Weights of a small transformer language model.
Architecture: RMSNorm before each block, rotary positions, biases on query, key and value, capped logits.
Each number is 128 + 32 x the weight over the matrix's rms, rounded and kept within 0 to 255. Layers, rows and columns count from 0. Numbers have three digits each.

# q: layer 8 attention query, 160x160, rms 0.0962, rows 0-14,32-45,64-77,96-109,128-141, columns 0-159
# k: layer 8 attention key, 32x160, rms 0.0918, rows 0-13, columns 0-159
q0:133145133175069155092111191115179109121143187221194090211109089046165132173185131110133085075252124145143048100145155130158134123093151162063079138168076163096153072197127076101145138130169074091136102206098135131144129170165080114122125083110199069056063153145099042139078067136129178164153127110197166100151126078079190094149102221094107090120165133095126125065099115063136132117157124094049119104130091145099083085083071084164171153176147141198154088075150143096179155142142159
q32:077142178125075098109094167128168120147110186145156104156078055173142106115199122095130134121149192148109121130093146130137096166229147069194129121112068157091100153163148085117178159046141138183078131198122127157137203151178175109179149122091142061110121172145078119088097144132112155133158124164108132122206124143135189158149146140112189140131141146063141170131158192153092121109081130112177088127076084066101188097174116097134189145166160147149129117139078118148078136131144135
q64:104138144119111134076096102147115108114179127086148112142117129139126106120132107124148128119128153104108114105119133111160117153146138150168138161120115156152155148182151088151192124085140133141129199117152111159125154116093102102161107083088149138126118116118122134117115139131086156088128137193073130110134129182103177130135094133105150115163119133107134138149118140120138139122147092096170115083127127124104127097111166124141136129113110118093100116153097125158175136105127146
q96:117128152147058170127111150097197119141081175217163102110164080118118183108132112117123136115159123093193103129194134115140101171179147104102127166159085121112053100160113159142176181088140140114099108142125136110123118155183126135133162059106143063047098180132141076134113136166121153128137132091198149084164159092151150159090127164165080149094135063097147133088114175160113106128106086118107163192094124121113168095111118111108175171165116102125138058111099124119160124173141061
q128:178160142089115081157169122165134154084119126121094141077116107147172108116086160110112133105123164127127114169104112132097124157152116098182129092112121135136112171144089135110202087159156097116099183133148127127148143172141143168166116124130154085178170106141103166117107126166141098130046149134114117122132058121132110157123099128106125100129139115077101165200142152133128144082111100130153119113091071112117142093168084125149129182105134101138143120148084140069134099113068144
k0:181190105114105139125131111107129143120135057137109130094127119127092152114147137136134142128093134086097130149167120081120160119110131130165115138129129087137138119088143156131141155150109141152094136118135135153154148124064092138126161123111130172141122089116171183125145146143141102132120073054105088101150157139161103136109181113183162154135159093154139085131189186162103150142088121139156135138170149178162116104154152162109124103143168141102136138112128171164134178073161135
q1:100139079162145157146092187154155129080137150187133152150068070072156133110147162066091130107151105129104067118109145142124150132105159097081089137158104174138145096130131114146121160078170128110107092177134175088095116140206062127101104103134186092118101109146108091150117069152112145175107116103155192115089141081061151168148103206101127138146108104099163140138103144098100154147173143094123107183131138085116090086090206122110116140183173102181145111124130121108159155132153172
q33:113131140160154104125119180141142093117084131150140110190102027069171078124220124058109093092177127183064086097136098119146113157127181077129211064128069152153108107203050065152096114062157163188065126163126148213152099155146115156172080146076154059106129166118061112081075117122129145103158150136083163147145112091069125191120042166113133129125160058100184197145126158143143166085101134106180136130086116064139119109137145133108158102137180116180062136179140124157119172139156116
q65:118131113154104143110087098166127137141145132108128103128110079098160100119161079094122116105132109129094121134117119119179088145151168149111129125110082146147123132169115137158109118100163134162073203093180135179123136103142137145171170112075173106122183111144074112089172104108108152109112104205071164140156124126136168139094167145083159104151125142122157143174146158113138142174120119087138124104083147092092124109104170092116131118145136103100108130142117131160181166124135168
q97:119138114138080143157116151129141125131098164161137101150139091095142150125139109110148086100175103108161102119158132109158112111156138099130131158153061135119102112152127121119141153094139135136124132168130122124126133157142114129123133074168119099069118155113121094107082125159141130102116086096173147130155124109138183147118110174150092139109142087102153130119111121173076156109109111085120138174146148159118145128134124091147160163162097104168099082119120133073160108140163098
q129:124152158091100117179173091128167134139140141100114137096137083093146121144140169087110135097065142094130092198105086149110129188159104108126152094104079136127146141142096114111108142111181127116075142200141130142173144078095141155125150121136145163189115078151114133137110135155110130155099107130130109120174121122143198165101148155077126140102138127118127137162148162124098168116107130134151064134122125113134106114147109129084141115122155097148099116132169151136101128111139135
k1:169192130096136126129085125112148141119112117052090161079124140129137123136130141114092110065086147076094117146138125064156138138111174094108169180068143105159132204094185143155166172105142116160117113087165134163167201128107122149140159217117087168140094164149127176093150136140189104152128113083092093144168181108155113110085141151145166152159180109106155139128181160184072137137099107103143090110165107117177125074148126126093075195128148132087157093136140191139071157103140127
q2:151145060139146255198127135205199034146182176148131125163117102060162126201181158099152143100166130129136137075112147180169155164091158118132163150146085128103141091095103096132086159069149109127087112128120133103205069135170134137074114081138182086113115093102083109136091069114137152173103110134146172128124128064094153129128043171123090153139156109131173155146043115105108214101144114044116080159131131121121072166119158148036122139141117134184101155118151101081088177205196134
q34:123160142229181145130177160155158081197127158162104168216152050010162052121196123109116089114123102141092122084131103120159072111108112109062200111072073104083110143140053088115086122086152163107052112181197104166139090152159176137154062135071118022164155127162125084097120113123178117152153169147106199139105099096098116198095082173124096058070157130068172199174100154107081112078055125088138154125102110099134093188113119172065114082163122075177146155125104119132114125084166169
q66:134154065147118121152095099139116150162171174142081137151111107091113062116183113090134113116130082135140110086149121102192081198142166100142199133094096106141122106094118148167112138076168131141120197135196133174164145106110185122154122123068153095125126120147114129088149099132155131130145093141128163116144113137113159119112073141096135098098161159096212109149133120140148134130142119089152136166097136054118116107117140101098079095183161115094148140104109120151134127136184117
q98:107120102136099134148141143108131127146134171158128099127156122100132160140127142131142080114158133107136094129163128122104116160163130129114145172128070132131100144152109136136135127126142136146122136144106115141106150169127122120107128126124135118070118127136121092106101136161109128109103127136170136122151109115138170165135125144126114133126118095074137131104133129139104119112093109117110150165117149142141143105143150109114144137131135091133160073141079153086116139101132141
q130:079108143137096151184170114127131139131114129103106158076122094078131082148115131058133137120138128127123116183123106179137142209152109093161140077095095146117147144119093154185093132097190141131101142118169132136150143085112147112108162134138150145180095116141115069146125136160083087175116120157099113100149134130156133145107131118115122183102150133117151144183111154129119182111112157133147061126111089078138086117166127131081138141108155092124163120146149114129085144105180144
k2:101173140101150125094105111162122180116122116072110119066122137139146113137125095120070068098107153132130132183125172132093173133157167097175145122124132171116111148109147104186137123129127131188097114098141086103162185087103128159121117176105153153113087079135123083093097130144135105156064144157101089103138158156129099108119144106109165145154119119109144116140144154111120177103154106096188084102126104131096102084166122151109151136103151135133144071128087134113126133149110145
q3:074147159139071125118113164100104194151106170133132117137130124079101146100143136098107104119122111092067050152137114091126142078118159118131125132115094146156138166150122082178157118153145091111145120178134120137116152152112120176145125119113102139139132163172130135126114131126146094106137099110147121139096098112083203136100123147129100153080162124115123101078164156147108136111136155172125116138151138126168140103108178142133100140161209093108157119159113143106155121088138161
q35:092139086179176134129130162131136085082136155176115122193148086093134110098194160105149100106133100140099111090125117107145148084100126098080213123125073121139150114130085116058105132164155125081113115148146172208169066151153077116116091140130128098141157154155118136134138073089106141147132163110118181105057085103123060203116115164088073115119190119114169146147077149098135139114105184079142155135101175143153122149099163174110120075156140131158107149133174128087150152108146136
q67:098158084132160131131108109121150115145128198156121158125159110115095130081137118069116102130127086115111073150152132147158129132115152136130178126083104165172102164096113119086128123146153126129133112156145103136151120108120100097136084150130123190150144112165134188123148111129142202088118136121111139092125119110132149120104088104129109130096119098098162171129134164143090121159134155146127094114140131099167133118102165162131079123172130106094138143083147139107154134120127157
q99:117128096181081135139146141149136143135084149199101109124130133084130162147117136147132097164121137126134079148136141113126151082123124146125109147141088121112135121156091098141137136129118112132135110143141108135157153122152097114121155121166122143115134122170110110102086132145130122105108113112182158158132119122120157157138144180133105130144118120100118123103132123146086154136115130153091118183118137160110123129111161130166125129131167078148208109114150160063147102082106166
q131:081140113137123168172106150089132170106123140160098144128068096127122090158170171124163189107101097104165084171114114072130119125120139093104121138127097095153073145105136097153119164132157095107139114160098133138110147124137116161112145148158108121107164129156110177136177143101141131096131081102169094113149133137145151150083145146158125163144203136131143116116165137141098105157072114107135103107137185083147147118141183086124123115121097088096136130128131186160167161103184149
k3:142187120143132108119121117080140119145127101141141116083141098176132157103146176125130159108097155125096111149126115067107135150121107142114115167154102079162147121112157158111144166133171152145157113086137167169147173139081117141101089156163088158121142151171152143117160168127166104096141043117118133141141172094123114114095137151152149167120141089103149101126145127161063112146106107127118130147149093138154093109153102080082116162122153144100165096126144193163081168054141135
q4:129143178111116087072114115120173154122134114136112083069118150139086134127092105121123168163091126121119093154134133102150094118206144091231092116112139128155080185128121153122111058140096105171129158124156106119024181122119128132207105125123053160104086167192159122066204153100066106081218093113139088128139115187127193141141182057098176166138083145113103072070217139127103078163090199232131125103088134188145210057150154105147159147170215115103158130143045177184129136092089163
q36:087125173062063105144050079136109144106040079078144113093157206160109172099017148107178068150057140141134113179195096072160149152128120169172090114156156135129159110120154134102126152159157093117217162077103166081124101158163125177136197135158145147097150112121159145118147182115084154110119086148135113105123114169175076095103160093117068165149099137179077055091132128184176115224180132151147123126096202172175145100115077115158127138128158113094151121202120185116153105143083106
q68:099099116113107108112122148143164162066093094121192146102107153205101161050103085120096160128042145112145121115105128159118119098159132148117079186136148141128160114178178134086101113171085120133136131113073183094055139173206108143119146119115106173134123102117107165177141116110128187078091148077159119115083144169128148089195160112137137143127046111144099139107155119120145081185167162190124138125144108152146168119135117182148162161135154127145111171141159150132189117105059150
q100:166140117147133086128115112155095127162120106107078178105124156142112119123115068179141131160100133144139134126101145142140135113116137143112115116163153151173142101112099128151110083162114125125162137094127138166160148118139166143141140124117119103139136092106110117149136139131115126137177136151108116171139152120092077119093117102129127112110164116151113124147120117148152113148143135151117157112118154101117094158128118123164113096110124147100149164141161111164176147127103133
q132:079112132079109129112087144091111160084114100120162083153117173175133131116127121164164168120133080119132145115105138070120097084159159172109082165190124135135106096166140116122150160104096070144177149134094181125097102176188137133156152107111132111115147157133117154165118125096105131111133108138166109161147157140089139123119151167127126105141090151139108091108175104152128076186098119161107165143074156144104185088113145108149144164115140060074117168132119173152160148081118129
k4:142111127134110125185165137100138088145144138119109150158161142147111158110128160110165134125143122126149122092132071119128120104126112127117128102106119086167125122153100146111094115130151132090146106140121137139138091150131128119096129139090108143163146152162121141164129114148116147123118140123128149145117129078121143159142119164114102135108135128138142116110121114123119122137084140146077147127152127130145146147153129133112145146150117129163118130124148107137115151101124154
q5:048110189144077088115114106099150202188121161136094119123142134109104159084101100139089091195139156119094119149140138116162107105170125124154124099075161170126153171149100153102150151136075133168107138148160095131075149109118124183171116091146140114123117153198135080126119164124098105079175144103100091084130098183153178131125144091135162133091091182082109090087206141135132142126152155204099132119097103145142160146114113126132135119174162114106144161137057142170174120111085150
q37:084149090054097104141113105122139078142125172075157085134171193160121146099064187139111079158081194100162132110167163096121151197124189117135158139100097126091157118114160130097146153141156110166186181116123128103144107124141083186133156074188110131113140148108147166119116174100130137104130121127104089145088155128236110082141120152088117172160135171178070093103116125169149110171148130148143124096145168091137158157161095107181107135148124159101120091135123196082095094160084065
q69:154125177156070102117114124091123142197142102096109144131115124173129175101085116145125066151140185129089087166150131121126132122142115109115147160128115164123113105173160146118119079160106137122168110166101152098111135141103121112115138171125090120123127180147105095161134136134102147124103107138133110088101111109152183125124132140143143137132093121115085154127158134153099113141130153149114094091130092170114151126170123132145180133136144139183119105111121115125151100150085117
q101:106131129193129098141144107127133164137094119123064180101132138133142150072064136113121157117110157124131135169126136115107143120117149134166092105125083120155100082152103132134164118148128118126157166122145126131165163138190125114133172148157121188151130152142137150154133141102081115091136098143144133126104142105124143167109123121116131193116124145150100129136134116177154102151155153153104138107140133146110100130149152162134113134107168071124150162130166121134133102078108176
q133:145133101134094103138049152062147112098107152145162154164129158155119141082150126189135126123135167130101107116105069112160098115110168106135132160133110107159126165149148115149174166136092099153120130122115089150091139133138077141140131096124113135150141132140107154108128136115127183092118161127144130134156158123144120082147136118107125097121112125152107150150160128097127130189119084170122134108184137116140176160119189104176121115150096142109103127149159097142205119124097102
k5:124117125160129129147117138129120120118134108133140140157145118138103115159120120153151165118123126175123121113086120111144135147070082145108151126145133143129135122135132121159106101126145126099149156118139144131098139135134148116128114101157121125132173136113147098127134113135151103147129113121138140128096148095095102139106095147109107114140136117097111123143102085119144100155098103105122169158104144116135154129097099103111075099111123133116108130136132115139110153137162117
q6:102152153228089065120141107175163156151097122114150166150169071128095104106185118067151141073120124115127074198116072108188040111160153073175129120151087103144121110190061079119148178084179131146101167132177126151123173159177150147174162098171101099178169136188041086130110109127150161079135110110070133085182182080056190154133127164049155077124092150140154140137138145139150147146103127124126119106083169188091125085125163121087118122155197066139126144193123137181088103107127154
q38:155133065112154147178131116136168097114151168107132120101148133142110117145120143115102117115119100096099121089178129144140182136061131116170132108096144105125152083118115101126173109097122128125139119153129146149168140129153130128058092085140161106141079177111161162165106109134137116116133138096109169138085148105099133171118101183131107147150151149146092131101100162109128120134162101112160120153131172093137092140101120179167110121099125091124114148154174132095152133176147146
q70:132140156202131130193136149106168181206184152137028141117128063104149092168144133075152131107116094136100125137141153092160103142092100096126149099100073145119092140115068106136130147100108153119127129137183152133137141157112173073153124077113124128157113178146170129066131146145099096087123090140084120167110125110152183198056095167103115111084159144088147102132145148204084111134126172079097103108094121129154153112121129094054123087169148077127161116118128146126146141150192144
q102:097149141154133080177103131130165166153089107174067135129103100102113176116128102110089099144124081100079097136137164136124122067091163114158157133108080134128124118172061160148110128152109107140107099149154098106155135117134115111099126135117154168155111154164129099121124146124133131057054102134129117099129126152152149196106080120111127157096126146106121147125130165159140120161162148149116129109129112107115127144149180154141109132183138076147157150158120095157169141051115212
q134:128154158154113135125129166095150179064128141139151151171123150061079121145129185075133147123073149145128086196122147074148072156114120116133095082177085096131135149128123059145187229089198116121095153128108111173059147143148106154134144135144131106107147146175118144154151162057091136087106080158130123112166164096128147183163151177099080083201141175171103107093075183122118123133122137112118114146081201129122165137078214084157116167137166082086104129207117113171167152134198150
k6:093123135135114117092133112079149145099124104131162093169161143167183140097059202130099149194075085116152093119177125076149155087076120144141118158103094103134196163125150124158079098124132176049171070104100132102151095155176104118052139117086089150120173228139159148176158156106148156143173132120086124135039103148165145190094079146142059079099075122097097127132085098115117070127115114139128133153143152128222160154117120150115136111127135151132130154086164188140157123155146134
q7:092160177089106074063090109132133210136154056128105054099133144156139159072120076143074101145125114151158111168184118109122133100146177111191105163133159203148128156098163122127092084146076100152128159125123148091107127128166117172168122149096086172105128201119144106095127143133132145108142166084124098090089112196128152183122125099159159112109093155102120083141221126136143088190169152185161155127131108130201164065160109150143148125173147117115131106123100179153153120132041157
q39:124145154057081053073019055178106134120052053130166150099153165183162155057032132103123112126072152109145189207147131107119139133156186108173091135202168131142136072124184168115105091162116149107157168140096156111147094122151157168132169124127150159127154121078091163099156115136103152157142095118138080118156152197143125125118199089138131155142100128167089088121147128194169131246190127133141152147112162161186132090195087129168115116136152122060141131146138199122152099140086110
q71:064138184124092083082106073139200112097121096090145143147129102169135184049142102106114132161102124153126101183199142118108162118163127103160103166159090154080156120172181105087045127176124115113103131121111177106119110191203089125145173110101129139134123128102123101146100124137088178085102151090144098091110117161140141165157170120148123122089097113120119110125161172159120111196195178155170118142098101148145172085168055151122166124132159152148116150160112160086129132121080161
q103:137132128106131105186137114107100120145139052130096108101146114099114128090095134122109159153128111161107118139155123094117149084085121099166124068189163160121114130068151132104071087123148155061149133105181173150136114142106141127148082132129136148121140045090158097135144089139147070138175144124120124164101172090064050179099086133152096145128115158120158106129146064162165089161172161111138189139095125124186130151138111121123112085166152167130161132138103103199163121146142122
q135:087075129120061116148110105136137167059136118216100044138176127155152156081161150175151173169133059139086140117150176095065123135184182211169108112166130117083123105097171172074124115061123132128119080164129155163128082158156092145149139116162138088097174178114110125118046140151141138111088082077091067141130151116096133158133182165181125114133089198129142096129182143127157108110151133209107165213131160123135193109141136075131157086153162103098127173114117176200149170098116112
k7:123101145140132141146151144120095125130135123092137124155178125131087139128110128154113124115146120127105113139178140121098127107094106162123137118142113127113132110152122109115122141113127119100168093118101137108122103138150105131119116138142106131105115123116148117170094122102114134117121125094140123148105163101112122139144123171157080144118119129121113124154101123127136138125118100113118117153139165138120125146110111131114139135129153098149125149144143124124150119123156117
q8:170105171097179066143098122150114165082106115107186092144120173186153146113119163157136099152136139156176187140105182148103153148150095133125135154158129123117127117122131174160183157146078121121138108119069114149169135111150112123099108178154197148111159130091143137133125149114168093101128111151155105139129129131192118100141113143185109155127133145157104147168123142159115116094147081147162152108143155136070103184127083134142126110084107149130118096123162117098078058161139119
q40:136091156091155082133132111109111092127152092146137133196077093140102149093144159142139134125127179143096146096113181080098131140134144109055166089155134150111151162154141139082095090162133163116123113192162115167115110181162156037119082170126137120153113159148147123114076095103126161155089108073135121155078094162129147197153151113084132093096132151105134127166162097098158140081136164167100213137176102096117162164113111097125191099158112099141183195047156102069090153089099078
q72:132151105089141094118049106119096150074094112136142106150137181160084135134101166137128154169116138113174157100105142117103134101098112130131162179125176109128177111118174133094123119183079119109125134157133149147185102177124125133101132153114141101154103082107036153126135110124138119159127163137138125139115161177189092129118126113145080104172108126197119152132139104134157112185157116173121181119151144078138115191076087140152103097132117162129149115081161121086175135112102070
q104:169147126065181117095189173141102189157118122113177120160143172095115126123152159127113089117128132126117155117129137154075124182166106107100160128094125126120166090121126129138131140131109156120116103134123091135125138102114176129121135155117086103050165115128123117134166159108129106163109155118102106166138105150103142105163122133102120154198099164092124139124103075067115242075101113130090134195129132176059102167106087084122145112087122186121128130092142095080065103096065096
q136:174085157114141152132117098091119087189191061153115160115113171165164158174101118106146120099100117200186142133129092083126055079087087046125129144171140150093139171047160079178135115167187135139171110110133062181129173102164094125156057152183119151178148139155120132182153079177136153116122109073168119090121157121088116085122167084148178096115093156146154114112080102124147103104105157112078109096147150148134125136080142076098139165101131141127176165077134123180126107158161163
k8:159222175119141146094123159141127133120111084161124089100042144130091051198145132166101128177124175120133101201107121159190110145067178055104134242078190121099112200089131118152139163177087075123121120118150099091080136087154092123142092204146080171083099152080204137087174147123086110131079147099147126123095121171098131141178106103134179161152136038065161172174194209086092142131111083083152066123119110167160066069092203133097106168162187123077170103142097132090130101157077192
q9:114142197158177106108122116107136121128163157089090175117078082110151086119155166132132144146111156114090162115077141133121137163116121167171142128100147077119120146123090136154158099137142157175061110187140087178179163151126153052082064122114118118149114103138084145103138121184127167142079095159123076110161139086116116169107109109088132125111155073134111172200153128139150176098128158122156192156212147103121074127123119155129068117075126133145173169116127073042135136093095147
q41:096139107123122122087081181132150183145147134108139113149091144120155123161111161126111105080111123122140128186098141127160129107105143107163123136139139140094132091163103092170144158079103112106125115078098120067136140164181102115087141104132152110120124168112098135159137095116126120080124108081152158058170060131185112128158083126164119127132138129149067154161143178091132116129153109126175152216107118123057115154107128138160093163126144158130163097118120114116152140162142113
q73:141131055089080077101125155094149161101132121118155152047151135172179114132135141111132093070135182035113113160124089111068150083153149102149118103136118120113100096141073107197189112104163117114160110146083133142155178112121173177139132112102079145097119157164079102130144080145107043153144113141139137132139102119043106153135164147194163143129166081141081123152196084096126134107117039180144098120140158089123123135117178122153184158099180132137144073141103081157143182159128131
q105:160112141114143128110117082147165134128116073034121134096145127143083089132156093162110042069138092183161135132124111173109111103126103145174133125127096115100184081138143122134077127139101164141113094098146173065199086098080116118098100128145125104120125132131114137108123099064112179198066150101118129125160099199118131147136169091133166113145073054110104184154164210105161174146119087133159111134173099187079071167121124177068121076106098154149133160142150104121131162141145113
q137:129104121156122149196110111169170109084153116137149154139125094163083138122219105096112086060141064189136075136074132102152130127152187088133208135076117155112149088098105164120083103169167120151141188117196131107166137116142115101099105174106062200201122170142098088085142075117088164161127116082114155047138130152094146171116162133150156124076153127081201125191099104136147076209150153145111146089083083140103124130147161124102110115070124099175127142138196166096123149059160131
k9:144124114151136158108155147098135108145132139122141133118080092168097147152120080170134120159177150140116160134133134146107076110134079178152124130142137126119119133162142106118091086134078139120081168076153164098087103114117138112136151103102126117108111144133141087115157107213085142068188125119127108105145127111110152102154140057171170133108080141104194145116149134108096121066097168104114125107156089135124123132173168135083186115154154165149176172066096078186141161117084134
q10:077132073117057112143132134127110133154110110129121108143148132137111166151126133120041102183167135123138178109137111132146132122117141114108156106088109133143122175091187148092193138184080083130119129106106097166155114096100127172125090129164157114126130092132140096084122126172122141114140144126114085120112218150190078114190170121125198091113105119148094149170135117092155121119168117145173164138132155130131145157101056127175111095181110127116120121132126143122118130107068165
q42:062171122104106118130141164136116087142155119077116100064081147139078138151137126182143094162120152143104092162105114130117159190187170136176091096106133124148140151100140203109184145061176132185157127153131061146140153075067117157103096161141139187061081106132189126117123191179147090126121136168075045189164136144123119106104175130204152179196068162119097097078144160118130165144114178126148052113125136101127136104177146113099117175152138086110168105182106171121107167084153151
q74:091105122117112193176146151106101120112110107106089109127182145095102169179145177125133103173160123139103082137124108131131181143116132129143148130118113100136136141109157150106189176094205113149144142108143046145158115128090151171078150129125133080134126110106157162149045138097140115150159110155085127170183171088155142151126168161179153124211135160126106106105127181128124144144075168125184159202141166157140146129135119103081165105125137126130093070231131156167139177150178079
q106:113105158187132129099164128126088118093188131147094107138082041145120046081147096145112207136125115175150109172095160083158105124088138124158070069145093175163098105096127222131082144110107190117161131150174112129078115081136128100160117109116157147175145133128177078137189079134094172066145112123055091127054144151152110126096083111148118127122133163110195124191127137149121091144153163124119104175059154111146127102144155155036110104143180087170137201097112131149118109100129090
q138:088108136122173181108149088131165169120147111123127158140123131067146131188147144132165094153108095195148152119102137132093181127082078093109131143201188138147112091152120116135107149117174114131082130089139055154133154184129156129167144130180162108133184132083133147100148124131180183183154163081111135161152142121110109166123127149124153126139139141064143143092141134118144127136107159128167135138076107098115128094131128119110130095097082124141097108156104116166142167152186120
k10:118120122148081116103144130129115135173106155169172128168166146118205131158106169142093127091123100145212107135163129137093093107043141141112135093145150136103187154109114145075150144106163151113146074106095133096141020115154130103128139083186137133117121119173140116175142064111126124094147158154141216125139067114186183124155095144107134090077144131131086162148103136135095166077070142088120140115082119140142133169059120105127107110099100122136153047142112100105085166170160166
q11:124129131155193094124167173124171102167146167100135161150102142078141125126163145117114130208149160106127142118131126143109139147141113120132198145064095114127153129174080141121117124113086111110118144174137046118175132208054184129133097092191098100102116149159104111167149170128118088121129143157156105125115060123135121156126068097096155154071166097136135147014116155137080136096136148124107153130143120184098112132123127141141125073124161130130066122118069053083122118102124131
q43:091090092124122160090113140091195062053089142187174129139154144150183161173137161117052079138155124166142140146086136158110147097100132146108062163186103110111153189140141061150160152146145110144160101099072092111087120113160115106119113067115094112124085190112126142214105127100078133143058144132168176110145088164164108115173140108092083065148114135129127156081088196122139097106145161070160122163143175180113097149113142077168128145096053121094089106138164083124200169204198152
q75:175090112181168150075092180117154124173093128130156129112123116080181111183078154075129105077152161098112113154160124120092096107123105130105164106104113121095108129152074149110156133109080148165199091088110129146150151126145166118152094134121084111100109167130168121120155180090079023123081109165078166133132062164147097158069076102204150153133124130117120138084131115179094147093054154110135075061142102105073145122186124063148147141131176109056125127120117087121141153159131131
q107:137131137164125131127126101120173124150154148149099201130129160090127148121132200084153070140147123160114093153140153092147138181134104114105201129112054108181151106179060112173133117197180111138161098146122107104192133118111151129065128121194067100119129157207132180127110203059081122122116125159174145140149035130148122159092086159103103152122114081100084100152116150115081100152097162159101054130136190131110115114140185111153157133086153084106131102146127167122100201119134167
q139:172105091089103159147135131160220062146141131118098127180170141091109143120135175134056084159119145111146111107138131115146161151108160097185173150099102098104164164103145110128157144149097073133072085103136165063150118115084121145124119100107086132127099108188167155109158149065089132097122089171226190063146102124125113129185093138170085188143109148155158103098128197110075185124176100099184081114138204146174135172194227168142147128133089169126096129203090145074129165164092140
k11:153114163114151127170177121109131185183148119087086087143035122088110150152099147173127134082156080152103149168165070124134144065101074098141106084163048172103080082080107152192105055111142121125153129108179135082203184137089167085142077140090139097157203097167155126165118122074125129135119075130126122172118104163091140194064126104138152154099168114088110110154171113133110121140175137090109123162077135098119072129173209155133157047092142129144117182065160113054169110065192091
q12:142111127036126154101112141131148166135112116126117127145095195144148149128059088170152055114093123135161159179159117148099088096128067159141073151109185103018159146159126088127125117084085080152162121107062080084114152157151115098168235138070108076089102123075103163200133133112075122106076148088137157181094136182183205125094152111122119135188062171107081140126144165180142153130111154153053120165169119156099108084167139122126185153100076131137150147148152094140199064163098148
q44:176092109063187136141121130168153147122141178145180194136136151153157170128044108129098118070166154097197196124102152173106057098135079187106127139127208168130149104176104127133123083104135127098130138132096143087054126170159180117132178121133133106158122128091051124119108094122125119222143122069146169130140072098177146147150102089078139089111139103155130163109108093079156118176112137130080163169090180141139133161086120166154142146134115123119086124070177069098118033159113173
q76:185068105118201104106115095186116177178171118170072121097182152160125139147067080164078121156125131160149116100127180170123140096112087138144139131126212182124093107096132127139137067119042095082143130114121133047119210134133116088161113142187159175124086106082154165165174126146165123190121190114086117133067118193110130117085094073132134106059065145143144180098123069117134052118109094185122128109108132099051108116076086179147086082083060121122133094023139082099158032179107105
q108:158133132126142135163137088151124165100142149155185141125175169166139161133083170129114122143075167078130168048074098160083129142168122151083109117109134092117176104123092112134178157137117100103076125130130155144227109115144145108106131128121146167174166151092071178089152082117096109162115166153175137149142176122136114100150131155087103147118103146171106157104135105134161150125173100172120178120222130132087127187175095125148129114093090166126095133131198127127128080108078130
q140:163141188154161120091085151163111135150170116152117089105113145144107112166069068210072115094168157137124195101111176175131098083135146124136126136132142110047092174078178140094149130140077131159159103122079103125145171100147099137136124116010115125109171115113099110139190130136130082150092113138151126145052116183126113078099080096210133129149112135128145156149098128090156159052142075090107143066171110111084104184134138097119086079164115194133115132064133133122180062161105133
k12:136070052082157205068135068135090140111116131204132164088138188089124081154092090110063069089131139122054183133112118140095124136119101104119129149158155113096092126097149090070155088111073048133085128158137121162075131072097105142149126147142151110195153135101102142165055173144090160135083161124149092165055123161113117107114177140107125077134122199112189093137147125110187146060109187152111126142169143073118128104171147127151113000096129176049180126121161159112222119097107172
q13:058136028164137141147164148104137102186096163103110177151132086077132103089141132121065138150174139085076091123146123115188126111128146122122193125109111182169114170096124097104132166098131125159081122171149130121171090165122163189128115079133141092101128068165147139089105171129134126106152118166088106064121142130110124167119139157127096172063127093119112119103106141144092183082165180120149096148147109065173114183126116174075075106138150135144081137155076127108124183102192139
q45:144137041126056210133075164129114114079061136179133157090144146152153160213096114101181136044121159087131181114144181128144142089167148148189108163125146077062080134107174173184203132092170092175157081087113123057115140151098114167053127075154166073048095141101152143141073166145168084197121105115150110106200149081189170108152168125195134173168130168160076123045129113158160115157130071137149112207191114114106133112118096110115095177178140143066143088131146145168182114129146176
q77:164134129116105149111177157102126116191153123131133145109109098137147123157138117106149106044161165092147114121132124123108117110153141103114155121090134175180114070117068165123136050127150174210142121144124142182139110087094125060106115147124138118118126139184187106082121138149104141162147097168134141073181128062154171095144092148153169147047180121074105123122119109151095191090081121139110059135138110114109129091176126129102177081130140137082164059092130072084104156127125089
q109:096123094178125142127142155129189098198076121173108173137112167151107116131130134046174134121134155130126105169152121132163111115142135084159157161066121137144120105153121114146152142165140117187160098163100144135110106219113172155124137097134112091094073172144094135138134186122094159112140097130130164061150073187174150089140130131110150168143120136107121097093121168158068118145093144142083009097128158134119140055130171114106168144155109127084139134171106161117119190108099155
q141:103104075115076155185127073082170131177052114136108167136168136162141118133100151072138136100090123097168149195096112123150119126160171105138139113139096150108140113171070113145073122214184055155124173110135146119070127135112135124116166115161085155157096136156150146126166123110045149088175087183139123115189083137129167109122180120127114152114116151137113133127166209177097139201048122166135075131121174138117131111145152109171161154112123098052141150148113136079129126120114135
k13:138148135170175145065194148118130136115127108110043109166092040114136090110127154090112145187124080181169103117136168100103089210145111139082112069159121146113180137176078134125122169130141167150110143172096136170135135128127163115174094193128092053106101134143087158142164127121027191096194097189103131151116076123151167097128076160051136067145117107093115122145159129145166121094146194128147112153058120133109146102118135072086103129054140098157131062136008088150078108062134159
q14:107131159181128121141126127130168097140123038142095074116157122182118140144154177134136128133100153128087154076092159113040076149173125105153173123134137124094154151119173239030155119129142167085116111141133140159179081042112098133149108192076151126146162100147118121108134114101099148163133139103137117183158083122094088199177117108118194146147121106158160089126087161070169170140097188096139118129121164169179147129134142124125154112135121116123132140130111128145125155023081133